Weights of a small GPT-style language model, trained from scratch on English Wikipedia.
Size: 14 layers, width 96, 3 heads of 32 (1 for keys and values), MLP 384 SwiGLU, vocabulary 2048, 2.09M parameters.
Training: 94M tokens, 2881 steps.
Each number is 200 + 40 x the weight over the matrix's rms, rounded and kept within 0 to 999. Layers, rows and columns count from 0.

# layer 2 MLP up, 384x96, rms 0.13, rows 44-92, columns 0-47
178,165,221,143,150,187,199,239,176,178,185,206,188,242,143,213,201,190,179,143,217,190,166,210,171,201,209,206,159,241,247,140,212,260,151,147,173,201,175,212,224,296,237,201,310,301,234,238
291,238,182,226,162,219,221,155,121,211,209,214,163,171,283,160,200,187,230,191,233,252,214,233,247,161,190,158,139,217,184,241,252,232,207,209,270,222,210,239,208,183,146,196,73,258,156,215
183,149,192,199,133,175,190,234,220,192,208,257,235,201,180,234,186,186,214,237,225,187,232,165,188,219,258,193,192,235,240,186,246,219,180,187,202,183,169,248,198,141,174,162,243,284,173,174
212,235,138,214,251,133,181,225,220,187,200,195,227,165,230,240,137,166,231,217,227,180,222,201,222,254,227,187,206,196,206,250,199,188,248,146,261,168,207,269,283,247,220,241,95,252,196,240
155,134,184,221,159,180,134,201,256,255,225,212,158,174,248,200,180,167,222,210,310,190,155,293,235,273,155,182,138,218,230,271,221,239,204,221,216,196,158,230,204,224,237,228,192,226,203,228
196,158,212,209,222,201,163,168,228,206,197,149,232,195,223,217,204,237,192,242,247,200,257,188,120,215,203,147,180,191,211,111,143,144,296,210,201,228,245,177,220,250,215,207,153,138,202,250
275,123,201,185,180,223,194,168,204,219,127,224,246,169,169,215,224,134,268,169,198,200,245,142,193,186,203,129,219,190,170,238,208,199,155,236,228,205,200,216,155,279,196,208,211,168,228,136
193,218,213,241,249,181,135,127,235,184,219,210,164,162,242,117,236,213,275,183,222,190,202,229,213,139,251,132,218,170,228,203,240,252,217,161,196,189,134,291,183,216,215,222,196,211,220,192
172,199,185,275,212,251,179,186,202,270,181,144,187,246,222,186,173,214,101,166,150,238,231,179,195,188,198,205,222,275,218,133,169,219,154,222,173,191,156,214,174,288,252,246,174,179,174,234
159,218,220,196,166,272,259,244,185,177,256,184,194,233,192,291,138,127,232,229,192,232,272,201,150,221,139,134,245,158,166,190,209,231,186,275,189,203,182,229,255,258,215,192,213,215,173,199
158,231,207,98,181,190,173,201,168,172,226,198,234,239,241,255,260,169,90,142,115,156,223,162,241,141,239,226,222,179,217,179,150,205,160,238,171,270,265,152,142,169,185,243,242,244,277,227
133,150,258,203,238,225,189,178,207,217,219,185,232,192,168,134,240,285,238,265,172,197,163,155,226,249,211,214,197,227,164,131,209,123,211,188,232,248,208,179,166,201,136,189,114,185,206,176
232,236,195,167,118,195,233,200,152,181,134,231,156,212,177,193,229,233,94,207,225,148,224,216,212,190,257,212,183,177,210,175,211,195,156,164,199,196,191,194,187,238,233,180,200,129,167,221
295,179,211,248,230,232,236,214,182,193,183,202,170,249,229,157,185,212,220,164,151,181,187,176,252,124,169,159,248,234,205,174,221,227,178,193,259,182,187,264,172,231,216,259,233,209,179,194
150,215,208,221,211,175,240,168,193,209,162,281,180,224,181,160,180,138,198,263,168,153,150,186,227,225,217,152,131,219,145,223,196,137,199,220,313,122,180,188,173,180,231,208,152,186,175,276
195,232,203,252,207,216,258,226,280,240,171,215,215,201,161,202,178,259,194,151,246,231,239,199,243,168,195,174,263,238,197,170,248,244,222,148,164,223,229,209,219,205,156,249,188,203,215,201
227,188,152,244,136,201,209,318,261,216,128,166,207,184,176,132,206,170,242,200,240,225,213,168,237,168,202,107,226,206,186,214,265,126,123,207,235,226,230,198,221,208,228,225,238,207,247,190
125,232,177,173,194,144,227,197,198,243,161,161,161,260,203,202,214,259,173,185,162,127,212,196,222,141,221,215,155,164,165,133,225,210,185,203,209,229,188,216,218,188,193,163,207,198,246,184
211,313,236,224,265,163,245,153,193,229,274,271,64,165,158,137,238,177,195,126,220,174,146,209,220,195,192,217,226,179,209,193,194,171,295,171,213,165,108,162,137,201,93,233,155,180,194,188
192,179,235,262,229,178,311,192,247,119,196,144,245,190,237,183,200,208,233,321,121,205,180,209,213,144,243,128,206,195,203,202,192,229,266,147,161,180,256,224,173,272,151,153,296,160,189,265
138,185,221,169,205,235,237,176,143,260,232,212,217,269,174,131,199,274,167,182,239,227,215,150,253,205,229,246,171,223,251,206,185,204,218,258,232,203,185,176,133,222,263,174,160,207,228,158
173,163,190,224,207,154,206,200,140,176,231,207,193,213,161,168,184,236,156,210,243,228,249,249,156,166,246,182,224,149,216,184,202,212,228,176,184,132,204,251,189,140,210,196,176,202,267,256
262,264,191,206,199,322,216,184,186,264,218,288,203,158,148,143,211,190,230,177,238,263,210,188,199,153,217,249,152,231,184,181,184,248,186,124,188,159,207,229,152,176,232,274,153,121,206,228
153,189,206,206,131,178,233,170,206,179,210,176,227,207,262,163,196,192,193,245,124,264,200,194,165,198,162,139,206,163,206,230,153,209,232,176,163,245,228,279,204,235,209,170,198,261,173,215
220,225,231,200,217,207,258,219,251,225,120,145,179,207,214,186,174,131,213,212,209,176,151,174,176,245,79,291,165,245,246,276,186,130,134,222,232,140,200,178,190,290,239,176,224,196,207,205
230,201,266,207,209,193,227,234,199,142,269,178,177,242,125,225,179,192,282,226,173,265,186,177,237,168,224,161,165,267,234,161,229,109,242,222,123,199,238,189,219,241,248,208,113,170,201,228
266,215,189,234,96,127,197,170,215,204,215,193,223,250,276,158,254,142,238,225,258,242,191,189,167,189,182,196,219,188,166,182,155,206,227,239,182,225,197,252,264,235,75,142,236,265,222,136
195,190,165,220,196,243,202,222,204,167,165,222,298,286,247,152,249,267,177,169,194,194,149,158,162,185,239,269,172,173,213,170,146,227,191,214,234,222,215,245,190,204,149,143,214,157,170,232
190,209,230,230,142,148,167,215,209,158,173,187,225,233,248,169,244,208,172,219,188,225,184,208,156,230,213,209,145,234,190,287,215,170,233,249,171,182,229,170,233,166,285,172,174,171,221,189
201,213,170,191,188,171,134,166,171,188,205,207,240,175,165,180,169,239,292,159,236,244,154,160,164,169,231,227,215,159,166,146,183,250,225,218,165,215,288,187,203,162,177,141,238,181,250,133
145,148,216,217,227,210,155,235,168,202,207,236,171,124,226,212,208,255,228,249,198,224,192,219,118,226,291,191,204,236,280,109,203,206,199,260,237,228,155,172,245,151,276,216,203,208,197,180
150,196,208,242,202,153,201,163,208,145,201,192,245,215,193,249,177,211,177,217,182,236,173,215,242,114,169,185,269,210,210,200,166,157,186,181,197,143,194,257,187,254,228,208,192,173,162,158
212,242,170,188,177,183,187,217,221,213,206,206,280,196,179,323,130,182,136,266,200,196,188,207,177,192,183,201,176,267,202,163,189,178,194,238,197,244,149,202,209,210,155,214,187,156,235,239
247,218,131,127,124,264,189,183,164,139,231,254,162,194,227,189,128,199,189,209,180,203,253,216,213,243,185,213,225,162,223,180,207,192,126,232,150,202,247,156,250,233,154,240,188,215,274,181
195,207,255,190,287,210,205,245,100,138,208,241,116,231,161,248,159,210,178,211,220,223,213,176,177,193,202,260,228,137,184,162,206,272,141,209,168,163,193,170,223,161,175,234,232,223,182,240
233,223,183,259,196,270,162,206,195,212,119,156,188,147,77,180,184,147,242,233,269,184,246,175,215,195,218,141,210,233,169,266,189,180,270,233,249,239,192,175,235,208,162,202,224,242,186,186
197,186,160,163,178,185,181,202,205,149,234,215,218,170,190,188,271,225,169,240,256,239,206,230,225,110,204,252,281,208,187,237,177,178,276,224,244,236,252,192,199,217,196,214,160,216,268,225
152,239,207,153,205,203,173,241,178,182,252,159,124,160,280,220,187,123,200,161,200,214,118,172,186,144,235,166,196,173,166,161,192,172,72,147,206,188,221,276,203,332,192,241,165,188,140,164
195,180,241,143,126,146,220,135,220,188,255,139,185,165,249,138,230,172,187,161,224,203,175,194,152,234,218,219,174,145,152,269,227,235,255,220,144,232,117,284,202,177,223,136,206,253,149,249
177,162,126,257,172,194,260,263,172,228,223,198,256,162,209,167,208,150,159,107,259,187,174,134,211,135,177,234,132,165,175,172,182,228,258,165,208,179,194,222,206,249,260,108,234,220,213,238
218,222,157,244,217,219,198,192,188,252,194,189,217,226,277,163,192,193,178,240,165,194,164,242,210,211,277,173,158,210,197,145,158,147,199,159,141,215,236,272,230,177,171,185,277,185,252,214
182,179,158,161,173,227,229,240,199,172,130,266,207,215,221,296,164,100,201,180,181,183,173,150,190,168,179,157,194,253,215,277,156,200,161,231,217,205,209,165,138,190,204,236,191,195,207,222
171,168,212,167,168,191,206,184,179,238,231,191,167,225,209,138,235,208,222,179,203,161,172,156,209,165,225,236,195,209,181,159,174,192,154,223,250,246,183,201,159,188,239,193,231,228,158,197
183,146,225,186,200,294,259,160,139,279,162,203,227,202,219,180,165,183,231,206,175,172,144,178,257,106,225,158,198,229,192,197,143,189,147,221,189,196,301,198,143,252,181,179,218,248,154,190
123,188,111,200,117,165,218,249,165,223,162,271,207,229,170,100,229,239,195,174,235,229,172,183,205,213,209,245,195,171,110,156,163,241,227,178,234,227,229,174,164,195,100,106,241,289,234,156
210,221,240,249,243,244,184,224,247,193,232,148,180,180,201,251,172,210,160,173,273,151,225,166,227,176,142,262,174,243,198,228,241,210,180,193,203,253,182,179,188,188,199,180,218,247,211,236
162,120,187,202,226,161,201,242,239,208,266,230,199,226,155,160,169,259,206,261,214,156,185,204,141,219,176,274,143,243,133,171,130,176,174,281,155,264,117,170,219,114,145,175,167,212,141,197
211,275,238,182,270,283,237,191,164,207,232,179,208,169,149,234,221,142,231,174,198,222,183,232,182,200,246,192,204,101,182,177,193,188,218,186,186,170,225,180,179,272,189,164,234,211,269,140
177,272,127,250,201,245,217,178,262,196,194,212,268,274,250,207,201,232,230,217,179,179,244,220,204,175,207,192,174,252,161,188,160,145,162,169,217,219,255,200,198,216,205,241,257,174,157,209
# layer 2 MLP down (transposed), 384x96, rms 0.116, rows 44-91, columns 0-47
195,111,187,277,183,200,197,207,189,165,244,206,248,244,212,154,191,190,193,168,245,178,214,160,177,239,282,236,238,125,240,226,191,184,245,238,246,250,105,181,225,191,275,260,224,159,212,170
149,156,200,191,220,160,148,208,233,221,162,125,191,163,113,181,195,185,184,175,202,187,175,183,174,200,155,242,186,182,273,207,178,174,250,222,194,157,194,195,246,157,290,247,235,158,233,213
145,229,162,165,238,209,220,193,196,248,252,204,185,239,229,210,208,190,203,177,189,176,215,162,155,208,276,205,200,190,225,201,306,213,252,235,252,208,172,220,199,155,232,92,177,236,117,234
203,229,242,172,266,182,190,134,159,144,228,193,204,190,199,252,224,211,215,206,165,217,216,217,206,142,171,146,287,255,208,207,182,238,204,154,217,205,244,223,229,141,148,250,177,257,250,305
287,78,221,172,177,232,244,179,218,256,206,190,205,232,229,191,170,169,192,234,251,150,169,203,173,257,186,212,213,154,176,145,183,215,187,163,120,168,57,229,195,188,232,146,188,158,194,225
147,166,117,179,233,158,179,245,237,217,208,105,229,266,133,120,242,171,155,293,189,167,132,209,202,226,160,181,218,190,160,219,136,175,278,151,196,206,276,217,174,206,108,179,146,170,291,187
171,161,184,85,141,258,229,217,254,236,199,207,179,200,248,154,177,162,194,130,196,171,189,194,225,193,217,189,176,160,246,252,194,226,171,244,294,180,256,192,232,232,207,206,143,187,228,228
288,242,261,196,252,124,282,154,177,175,197,177,189,184,235,253,285,192,225,163,148,232,234,234,216,166,182,84,197,204,244,195,172,235,179,174,241,208,202,232,219,289,187,151,176,249,216,216
217,176,223,205,143,163,242,184,221,157,243,172,195,200,156,261,202,116,189,254,232,200,134,199,245,200,197,179,212,201,178,214,170,198,152,200,261,162,87,202,221,234,268,208,237,161,190,256
178,179,157,214,115,256,172,192,177,182,234,239,164,161,258,267,226,201,227,188,158,260,184,150,170,248,188,224,164,127,155,152,265,167,203,227,173,176,151,185,210,188,268,218,213,174,126,273
217,168,171,93,302,249,181,273,197,223,178,185,204,233,252,209,250,207,192,280,242,186,128,187,221,220,137,157,215,125,99,137,270,263,215,246,144,218,227,155,235,136,248,161,211,180,156,192
187,226,213,248,224,203,191,147,258,190,134,190,209,227,179,220,192,237,212,226,155,181,201,183,140,210,203,215,184,228,263,168,233,197,241,240,307,119,175,173,218,148,236,227,218,199,117,208
200,188,188,198,240,207,255,174,207,226,183,223,203,174,184,258,281,179,164,162,215,174,167,188,227,164,175,234,235,226,265,217,199,205,162,196,149,164,263,254,197,251,186,164,162,191,162,201
152,213,214,276,119,195,204,150,218,234,204,209,167,217,239,178,240,112,181,136,193,213,195,257,178,150,190,190,185,238,161,176,207,152,194,218,245,191,201,189,216,218,309,268,259,189,189,230
226,230,209,170,224,204,263,209,212,153,202,193,199,202,170,158,170,175,210,240,224,224,162,164,203,257,202,219,209,252,131,168,225,181,73,184,236,214,214,155,197,261,310,196,108,210,196,217
226,182,210,251,190,232,169,157,199,219,161,161,243,171,219,183,120,237,250,210,150,183,181,180,219,183,218,101,219,269,212,215,222,210,188,181,135,126,203,204,179,232,131,252,195,242,251,188
168,199,190,170,193,226,246,223,234,224,189,156,208,232,211,254,209,310,249,195,289,188,195,168,242,133,195,223,139,197,202,211,210,246,215,136,182,233,248,202,207,136,269,132,227,168,177,270
200,195,220,268,200,192,230,187,222,176,214,182,157,206,188,177,198,186,233,213,124,193,197,219,172,210,189,119,183,226,202,255,134,182,273,217,261,208,222,171,193,198,171,195,211,229,178,228
259,250,198,194,230,239,245,165,221,227,177,283,235,206,148,152,197,164,247,151,206,156,183,162,94,257,133,210,225,178,177,238,151,251,220,187,40,131,200,270,170,222,143,233,169,224,186,159
223,197,148,160,227,227,234,166,136,191,194,154,199,272,241,117,224,328,156,199,178,230,223,208,197,244,197,255,207,179,179,130,183,139,174,200,199,240,160,150,238,136,204,201,300,189,178,175
57,178,178,147,190,165,218,202,136,260,232,258,149,295,199,128,134,240,212,146,276,161,232,215,199,200,211,181,239,171,206,221,192,128,211,210,202,228,159,162,205,169,214,220,187,170,203,157
226,138,198,281,223,134,177,161,214,232,216,203,218,135,219,131,269,248,180,249,200,154,211,208,139,206,174,197,188,223,93,113,190,190,302,213,226,234,193,232,158,86,170,151,203,190,209,245
199,229,190,138,288,242,163,250,195,173,160,275,233,188,206,160,206,208,214,172,232,179,165,205,263,218,235,134,212,289,186,160,164,252,145,159,221,189,172,175,153,240,188,143,246,176,233,304
230,194,193,133,166,133,178,249,142,234,208,194,257,208,229,185,209,205,221,244,207,233,249,204,209,192,165,213,248,217,158,170,192,246,217,169,179,234,137,168,195,191,178,235,238,183,213,118
180,173,181,172,209,152,262,161,195,203,229,195,250,148,151,254,192,231,233,197,270,189,200,225,222,168,221,202,175,193,215,213,196,242,121,174,231,207,214,169,167,65,166,175,142,243,221,158
273,198,218,196,287,122,245,113,173,241,301,180,154,173,218,195,210,223,180,185,202,220,192,214,201,259,198,166,186,248,206,181,192,150,233,220,246,155,234,177,167,270,239,210,167,146,185,277
180,175,239,210,204,186,184,246,184,141,243,207,111,255,191,216,253,162,236,180,196,212,239,212,187,223,248,239,167,136,177,62,162,212,122,209,166,169,219,118,191,192,174,242,139,167,160,175
217,230,163,102,226,165,224,177,241,179,193,152,260,198,220,202,183,174,259,166,217,255,120,249,178,173,213,207,228,205,224,237,209,211,200,223,295,296,194,236,127,205,181,109,115,212,244,181
216,132,211,227,223,169,183,156,170,197,177,192,205,141,186,247,125,187,246,223,261,203,199,204,148,194,256,189,179,209,229,210,158,196,278,209,216,148,202,165,256,245,223,222,218,218,173,182
208,151,210,213,171,194,197,233,212,186,155,107,148,246,143,221,177,183,166,198,245,211,152,174,187,173,293,187,204,211,179,172,253,269,165,199,224,186,135,223,243,218,141,176,197,171,109,180
152,242,284,244,214,248,155,180,271,163,189,264,156,244,172,218,278,183,196,188,196,173,240,132,202,198,176,261,236,179,175,249,183,221,215,217,166,220,250,252,201,173,238,204,203,209,206,155
176,222,155,210,155,176,180,143,184,182,238,217,233,215,192,209,278,193,201,149,226,245,173,244,254,213,250,199,275,198,176,213,178,214,147,244,197,225,240,144,196,233,196,235,147,189,257,225
159,287,207,208,155,218,167,237,220,169,201,203,237,164,234,321,180,215,223,257,209,224,237,206,193,172,198,270,284,152,285,163,250,250,183,196,248,190,189,227,226,157,230,251,237,184,190,212
248,247,197,284,190,232,160,148,284,198,215,151,195,224,183,222,198,242,225,210,177,197,289,211,196,257,206,229,138,134,101,245,220,166,233,174,212,225,241,143,205,173,247,194,234,167,129,220
196,274,173,144,195,237,227,221,171,139,192,209,188,151,178,225,278,170,222,175,234,235,168,182,227,232,216,195,199,200,275,205,215,196,162,211,152,172,129,246,241,141,207,199,140,183,168,240
242,221,188,243,133,213,151,167,160,190,174,204,232,260,125,208,240,212,170,160,163,123,218,274,168,280,180,263,157,211,134,130,192,150,215,198,170,134,235,201,232,230,267,180,135,250,248,206
184,137,198,145,240,148,154,193,174,180,209,167,259,224,226,230,175,231,144,286,155,227,217,231,174,220,214,193,166,151,210,163,193,258,205,229,179,249,180,188,180,156,180,166,275,227,265,211
121,223,123,207,174,227,140,167,192,179,198,265,222,205,217,216,181,109,236,193,211,268,190,226,165,198,196,226,220,161,107,173,208,180,240,204,196,167,237,194,222,200,214,204,217,185,199,262
151,125,195,300,176,170,204,207,206,189,242,244,228,209,116,221,177,213,148,178,60,198,162,227,159,215,174,240,195,230,237,183,138,159,278,226,269,199,142,201,213,266,201,296,236,239,265,193
187,275,177,162,255,176,240,205,177,107,236,176,156,184,133,130,281,185,150,210,238,196,197,231,158,140,243,176,219,186,205,211,184,233,188,216,188,168,247,153,155,248,223,120,248,213,118,220
202,230,189,289,226,167,233,80,242,188,131,202,201,208,180,169,268,265,158,194,261,156,201,242,281,171,197,268,246,169,183,155,243,226,162,264,246,234,243,140,223,242,228,157,145,218,189,211
243,217,201,146,207,142,188,206,242,179,206,167,189,201,158,275,236,164,150,260,276,168,224,181,131,97,230,234,166,256,269,227,235,162,167,180,200,156,262,179,194,204,234,147,149,213,189,204
173,181,274,152,225,201,237,158,203,139,223,143,185,124,240,196,197,207,250,224,185,250,198,247,212,251,178,226,149,160,221,198,212,248,198,198,190,245,190,229,152,176,203,170,185,138,178,205
185,218,152,185,184,113,156,147,260,184,217,98,206,229,178,225,272,194,181,230,288,154,195,139,136,193,163,225,216,212,231,196,210,175,193,224,250,230,232,106,232,193,194,225,184,186,221,257
237,243,169,222,198,171,161,186,244,181,182,157,211,250,155,178,271,198,161,188,203,313,212,148,218,210,224,181,193,223,213,220,212,219,184,196,245,166,203,171,159,157,185,95,150,143,132,275
230,215,153,205,168,259,234,216,176,227,159,299,147,175,249,184,183,171,172,224,158,195,234,170,192,204,214,122,195,186,249,142,207,197,279,212,162,188,167,248,225,122,171,227,177,274,215,226
119,192,233,213,195,245,166,295,254,214,156,233,122,232,185,216,337,200,216,187,220,246,240,123,167,274,190,200,228,167,179,220,184,144,216,247,233,229,233,187,177,236,161,251,226,124,191,218
252,238,183,189,165,207,237,213,237,241,171,158,197,303,116,172,166,202,243,224,118,246,236,230,164,221,163,154,175,229,183,152,193,205,254,175,169,216,215,189,135,193,210,164,228,157,118,202
# layer 2 MLP gate, 384x96, rms 0.139, rows 45-92, columns 0-47
163,203,264,150,249,210,226,205,262,219,199,207,163,226,245,290,231,155,204,261,147,275,258,177,220,160,213,232,267,254,131,178,250,228,212,220,185,177,166,248,196,231,188,165,184,172,205,189
197,131,240,218,239,228,283,191,159,199,249,223,238,238,174,258,210,230,149,154,223,165,191,164,178,175,233,163,187,193,251,170,211,215,210,192,145,183,192,210,176,164,230,216,217,233,165,170
171,171,211,202,223,172,169,222,168,215,204,230,140,248,247,183,239,176,178,197,230,130,167,155,236,209,226,219,157,166,249,124,197,137,214,154,196,175,196,232,184,203,213,216,230,182,180,175
166,209,199,175,185,284,130,198,188,225,228,244,220,180,238,233,194,138,228,227,160,195,211,258,144,218,202,160,232,212,238,209,252,264,176,165,201,234,308,215,159,267,222,206,237,136,199,240
140,195,172,200,201,190,185,210,157,261,169,233,253,155,115,221,243,223,231,243,207,191,182,265,172,253,148,162,232,162,233,176,147,122,241,145,192,204,208,267,228,197,168,237,133,218,179,178
253,215,213,271,193,184,130,235,160,252,196,244,200,193,195,204,157,207,303,249,202,249,197,206,224,185,192,194,180,148,239,161,293,181,285,228,220,156,201,146,166,228,178,188,177,235,132,175
131,132,202,212,202,273,97,236,257,184,262,260,188,192,159,168,189,261,171,210,261,153,187,195,207,191,207,241,159,212,189,220,214,176,188,233,200,167,214,153,215,153,270,218,233,164,203,209
215,140,148,199,220,213,119,177,171,240,217,194,187,177,141,162,152,245,258,178,162,182,180,186,199,215,220,255,233,166,244,218,213,165,190,238,172,151,182,177,157,184,236,208,139,217,174,194
256,116,263,211,209,221,258,225,209,154,168,153,202,254,242,156,256,171,231,238,233,220,143,148,173,201,132,213,205,207,247,197,210,168,267,155,242,224,211,203,191,173,241,193,184,191,127,187
222,190,172,240,176,185,241,194,221,178,189,216,192,215,243,207,206,197,231,166,273,192,238,223,204,201,150,205,155,176,222,188,224,218,179,276,152,235,239,159,226,224,231,100,239,162,254,178
161,206,237,241,165,242,190,239,235,186,158,233,155,183,254,221,175,228,275,176,165,154,163,219,209,258,195,194,207,227,240,243,216,205,157,213,292,145,215,203,261,137,231,272,149,192,196,199
200,198,196,167,208,234,231,309,262,184,252,210,147,280,179,173,218,219,220,213,193,216,180,225,194,172,237,256,155,191,211,213,223,221,189,181,164,193,157,172,161,187,207,201,142,192,155,196
172,221,102,182,227,215,224,170,228,161,224,206,303,259,230,280,240,205,176,233,141,173,241,275,243,157,199,250,180,176,158,202,210,174,215,166,191,279,217,198,187,210,183,205,245,266,200,188
222,235,233,194,254,198,162,131,134,231,185,225,184,227,247,194,207,230,123,100,221,170,245,205,138,201,184,258,192,205,176,228,106,193,226,167,170,169,145,192,227,170,280,241,259,211,147,157
278,223,209,186,205,248,208,189,193,259,181,186,242,191,150,158,163,235,204,189,198,256,161,225,180,220,177,235,201,231,188,280,178,197,208,185,142,211,236,164,192,201,243,246,221,172,235,199
142,171,252,299,259,181,101,241,259,165,212,169,213,214,138,216,159,184,226,249,163,165,175,180,143,236,261,237,253,218,229,214,173,196,158,182,145,158,262,208,179,268,216,209,185,248,158,150
203,146,229,191,187,218,161,194,196,228,258,210,183,188,246,157,185,219,214,201,205,241,178,253,173,215,251,197,174,187,210,272,234,199,259,192,191,218,155,150,209,262,119,220,216,188,169,303
179,252,201,226,116,211,109,239,209,235,211,168,219,257,213,223,143,141,171,208,210,160,170,250,191,225,174,225,317,213,222,325,267,186,273,264,240,172,170,221,143,265,124,185,192,196,261,325
277,242,161,270,133,108,185,223,186,211,169,185,212,294,117,239,165,223,217,241,267,173,230,200,222,148,165,176,180,212,161,130,216,233,215,206,219,220,211,167,232,194,193,213,185,178,180,180
199,181,258,258,152,167,218,120,183,183,194,221,197,150,200,213,273,117,239,227,132,210,111,313,204,171,213,175,238,180,199,146,176,191,197,236,255,184,175,220,263,161,269,232,199,252,185,245
153,187,229,247,72,168,190,238,257,187,246,174,235,218,208,183,200,200,198,237,221,169,203,165,200,227,191,168,157,176,199,212,219,178,186,285,168,165,196,174,206,157,159,223,179,166,182,163
214,183,255,219,201,228,263,204,171,190,257,180,185,156,211,189,197,252,189,230,242,199,192,257,147,254,202,232,154,189,168,221,204,210,226,97,158,141,149,258,205,226,204,250,146,128,224,225
197,244,260,218,182,222,101,219,236,286,180,206,151,267,131,168,193,214,119,232,201,176,197,230,241,287,219,278,182,205,182,222,186,167,224,221,241,222,184,198,281,243,259,144,198,212,148,190
216,179,231,166,194,89,213,218,217,178,231,84,240,213,206,113,210,176,121,237,208,130,143,151,160,209,188,253,230,194,214,205,285,200,175,174,234,235,266,219,211,236,188,160,188,222,165,143
222,151,155,210,179,208,201,194,187,211,163,165,188,259,164,209,183,217,169,192,145,229,165,188,169,234,130,260,175,154,187,208,248,160,185,220,165,177,171,230,187,223,262,193,204,228,134,289
185,197,195,183,231,167,219,221,233,225,198,163,202,171,157,219,164,264,237,211,145,150,199,253,249,211,224,174,180,195,175,152,175,282,203,162,111,175,254,218,200,213,239,208,219,208,258,184
156,178,151,209,208,153,231,273,194,180,182,227,226,281,163,202,178,265,70,186,157,250,155,203,180,131,204,288,156,210,215,174,263,157,174,198,206,227,226,241,190,204,258,172,265,122,170,291
218,146,266,239,181,156,200,226,172,162,123,185,201,217,220,161,204,282,172,223,191,119,190,186,232,188,263,197,192,224,164,201,207,209,281,224,115,162,197,226,184,170,202,215,156,191,176,249
160,195,221,237,126,96,206,242,168,204,185,185,143,219,157,250,199,219,279,196,164,183,158,155,181,89,214,251,178,197,161,232,151,250,231,245,180,142,248,216,207,185,250,242,188,209,277,80
218,275,224,246,183,251,221,150,215,236,177,200,208,241,263,194,188,196,188,165,211,223,171,165,230,98,126,224,224,208,178,284,179,171,215,270,166,176,177,173,201,141,225,220,246,176,154,154
101,167,207,220,254,254,279,185,171,209,202,209,223,209,146,208,199,158,188,134,256,150,184,89,154,199,149,196,158,159,147,190,228,106,228,169,230,138,218,220,227,175,195,208,215,201,187,174
148,177,202,231,162,167,152,213,180,224,207,228,142,220,245,154,251,149,182,252,173,190,265,236,243,204,182,259,238,181,228,205,203,155,220,263,258,233,213,202,250,214,254,206,221,235,224,172
214,220,228,261,225,157,154,236,214,158,213,221,88,164,222,195,245,173,254,236,278,130,217,178,159,260,140,151,210,218,216,182,143,216,202,277,289,169,169,213,170,191,222,189,219,183,201,136
246,135,228,192,254,200,191,202,137,184,186,219,126,223,172,250,164,274,216,157,168,219,232,216,166,228,176,238,236,205,220,140,167,204,168,237,153,196,244,206,201,180,226,213,246,183,158,217
202,172,214,244,154,106,151,185,149,165,187,218,291,216,226,184,272,188,227,274,127,215,188,179,143,178,218,208,239,177,269,189,144,216,226,205,230,180,230,195,199,149,249,195,169,172,217,235
190,272,221,164,164,232,227,233,275,191,208,200,261,169,236,249,261,228,190,159,192,144,312,189,209,187,174,137,235,183,142,229,169,171,206,237,176,218,214,206,277,229,246,176,180,130,124,199
161,163,209,208,275,235,227,225,145,247,246,207,246,202,210,176,206,222,175,199,158,236,187,177,223,178,162,175,262,175,280,185,246,183,266,203,220,203,177,174,225,114,186,155,183,198,208,122
235,176,217,153,244,217,184,193,112,189,150,241,178,203,187,175,130,160,207,247,274,213,253,166,195,204,231,181,239,179,229,212,193,190,154,218,258,306,220,213,267,206,182,178,159,205,257,237
243,185,213,239,184,117,227,213,117,260,217,176,192,289,222,225,194,183,171,163,203,208,164,129,192,178,180,260,203,250,128,201,259,202,255,181,116,209,212,175,188,218,225,166,246,160,219,289
206,211,173,236,261,150,198,219,213,209,238,205,237,195,109,118,135,239,164,158,243,233,197,184,199,173,178,231,188,189,217,146,168,122,186,203,195,265,138,208,199,201,146,218,243,164,134,260
217,145,245,189,107,186,221,204,171,198,196,225,170,232,192,183,185,140,225,257,180,215,192,296,196,151,155,214,137,230,190,198,294,172,191,189,238,219,171,168,178,225,162,169,161,162,183,203
233,218,256,144,177,240,219,188,213,192,155,282,173,251,226,148,146,261,134,190,177,195,200,171,217,178,197,204,193,199,167,177,179,161,152,203,224,232,167,194,199,180,156,252,202,171,160,208
218,205,230,200,269,161,184,185,226,210,177,257,168,200,123,213,214,143,197,148,206,125,233,293,237,171,158,245,138,248,196,232,198,170,212,210,209,208,163,166,216,194,296,172,222,220,139,137
192,192,162,228,170,221,205,194,148,207,256,171,170,240,269,227,234,203,125,191,64,234,231,133,246,141,129,230,214,126,222,171,220,276,239,200,244,189,169,202,114,136,203,157,228,236,163,155
213,219,208,135,191,259,179,204,240,189,275,183,167,181,211,225,197,212,171,120,209,166,178,256,178,237,194,242,214,165,206,177,182,177,160,202,184,157,153,215,182,254,217,173,187,210,195,244
115,243,243,217,210,211,187,177,216,221,152,185,134,192,123,180,200,183,131,192,207,201,163,144,300,214,216,177,258,187,171,256,262,173,184,186,196,190,237,222,195,188,168,248,191,161,182,249
266,243,244,220,218,217,153,188,215,242,186,224,181,230,241,183,152,170,216,122,216,160,274,181,207,181,251,156,202,169,178,233,236,227,129,183,236,225,258,226,182,180,226,179,201,225,229,179
142,201,237,249,164,226,243,222,182,231,208,152,160,194,258,186,234,92,245,231,209,221,160,163,187,213,187,182,110,139,208,174,292,314,199,185,232,187,230,139,267,216,123,228,147,179,194,218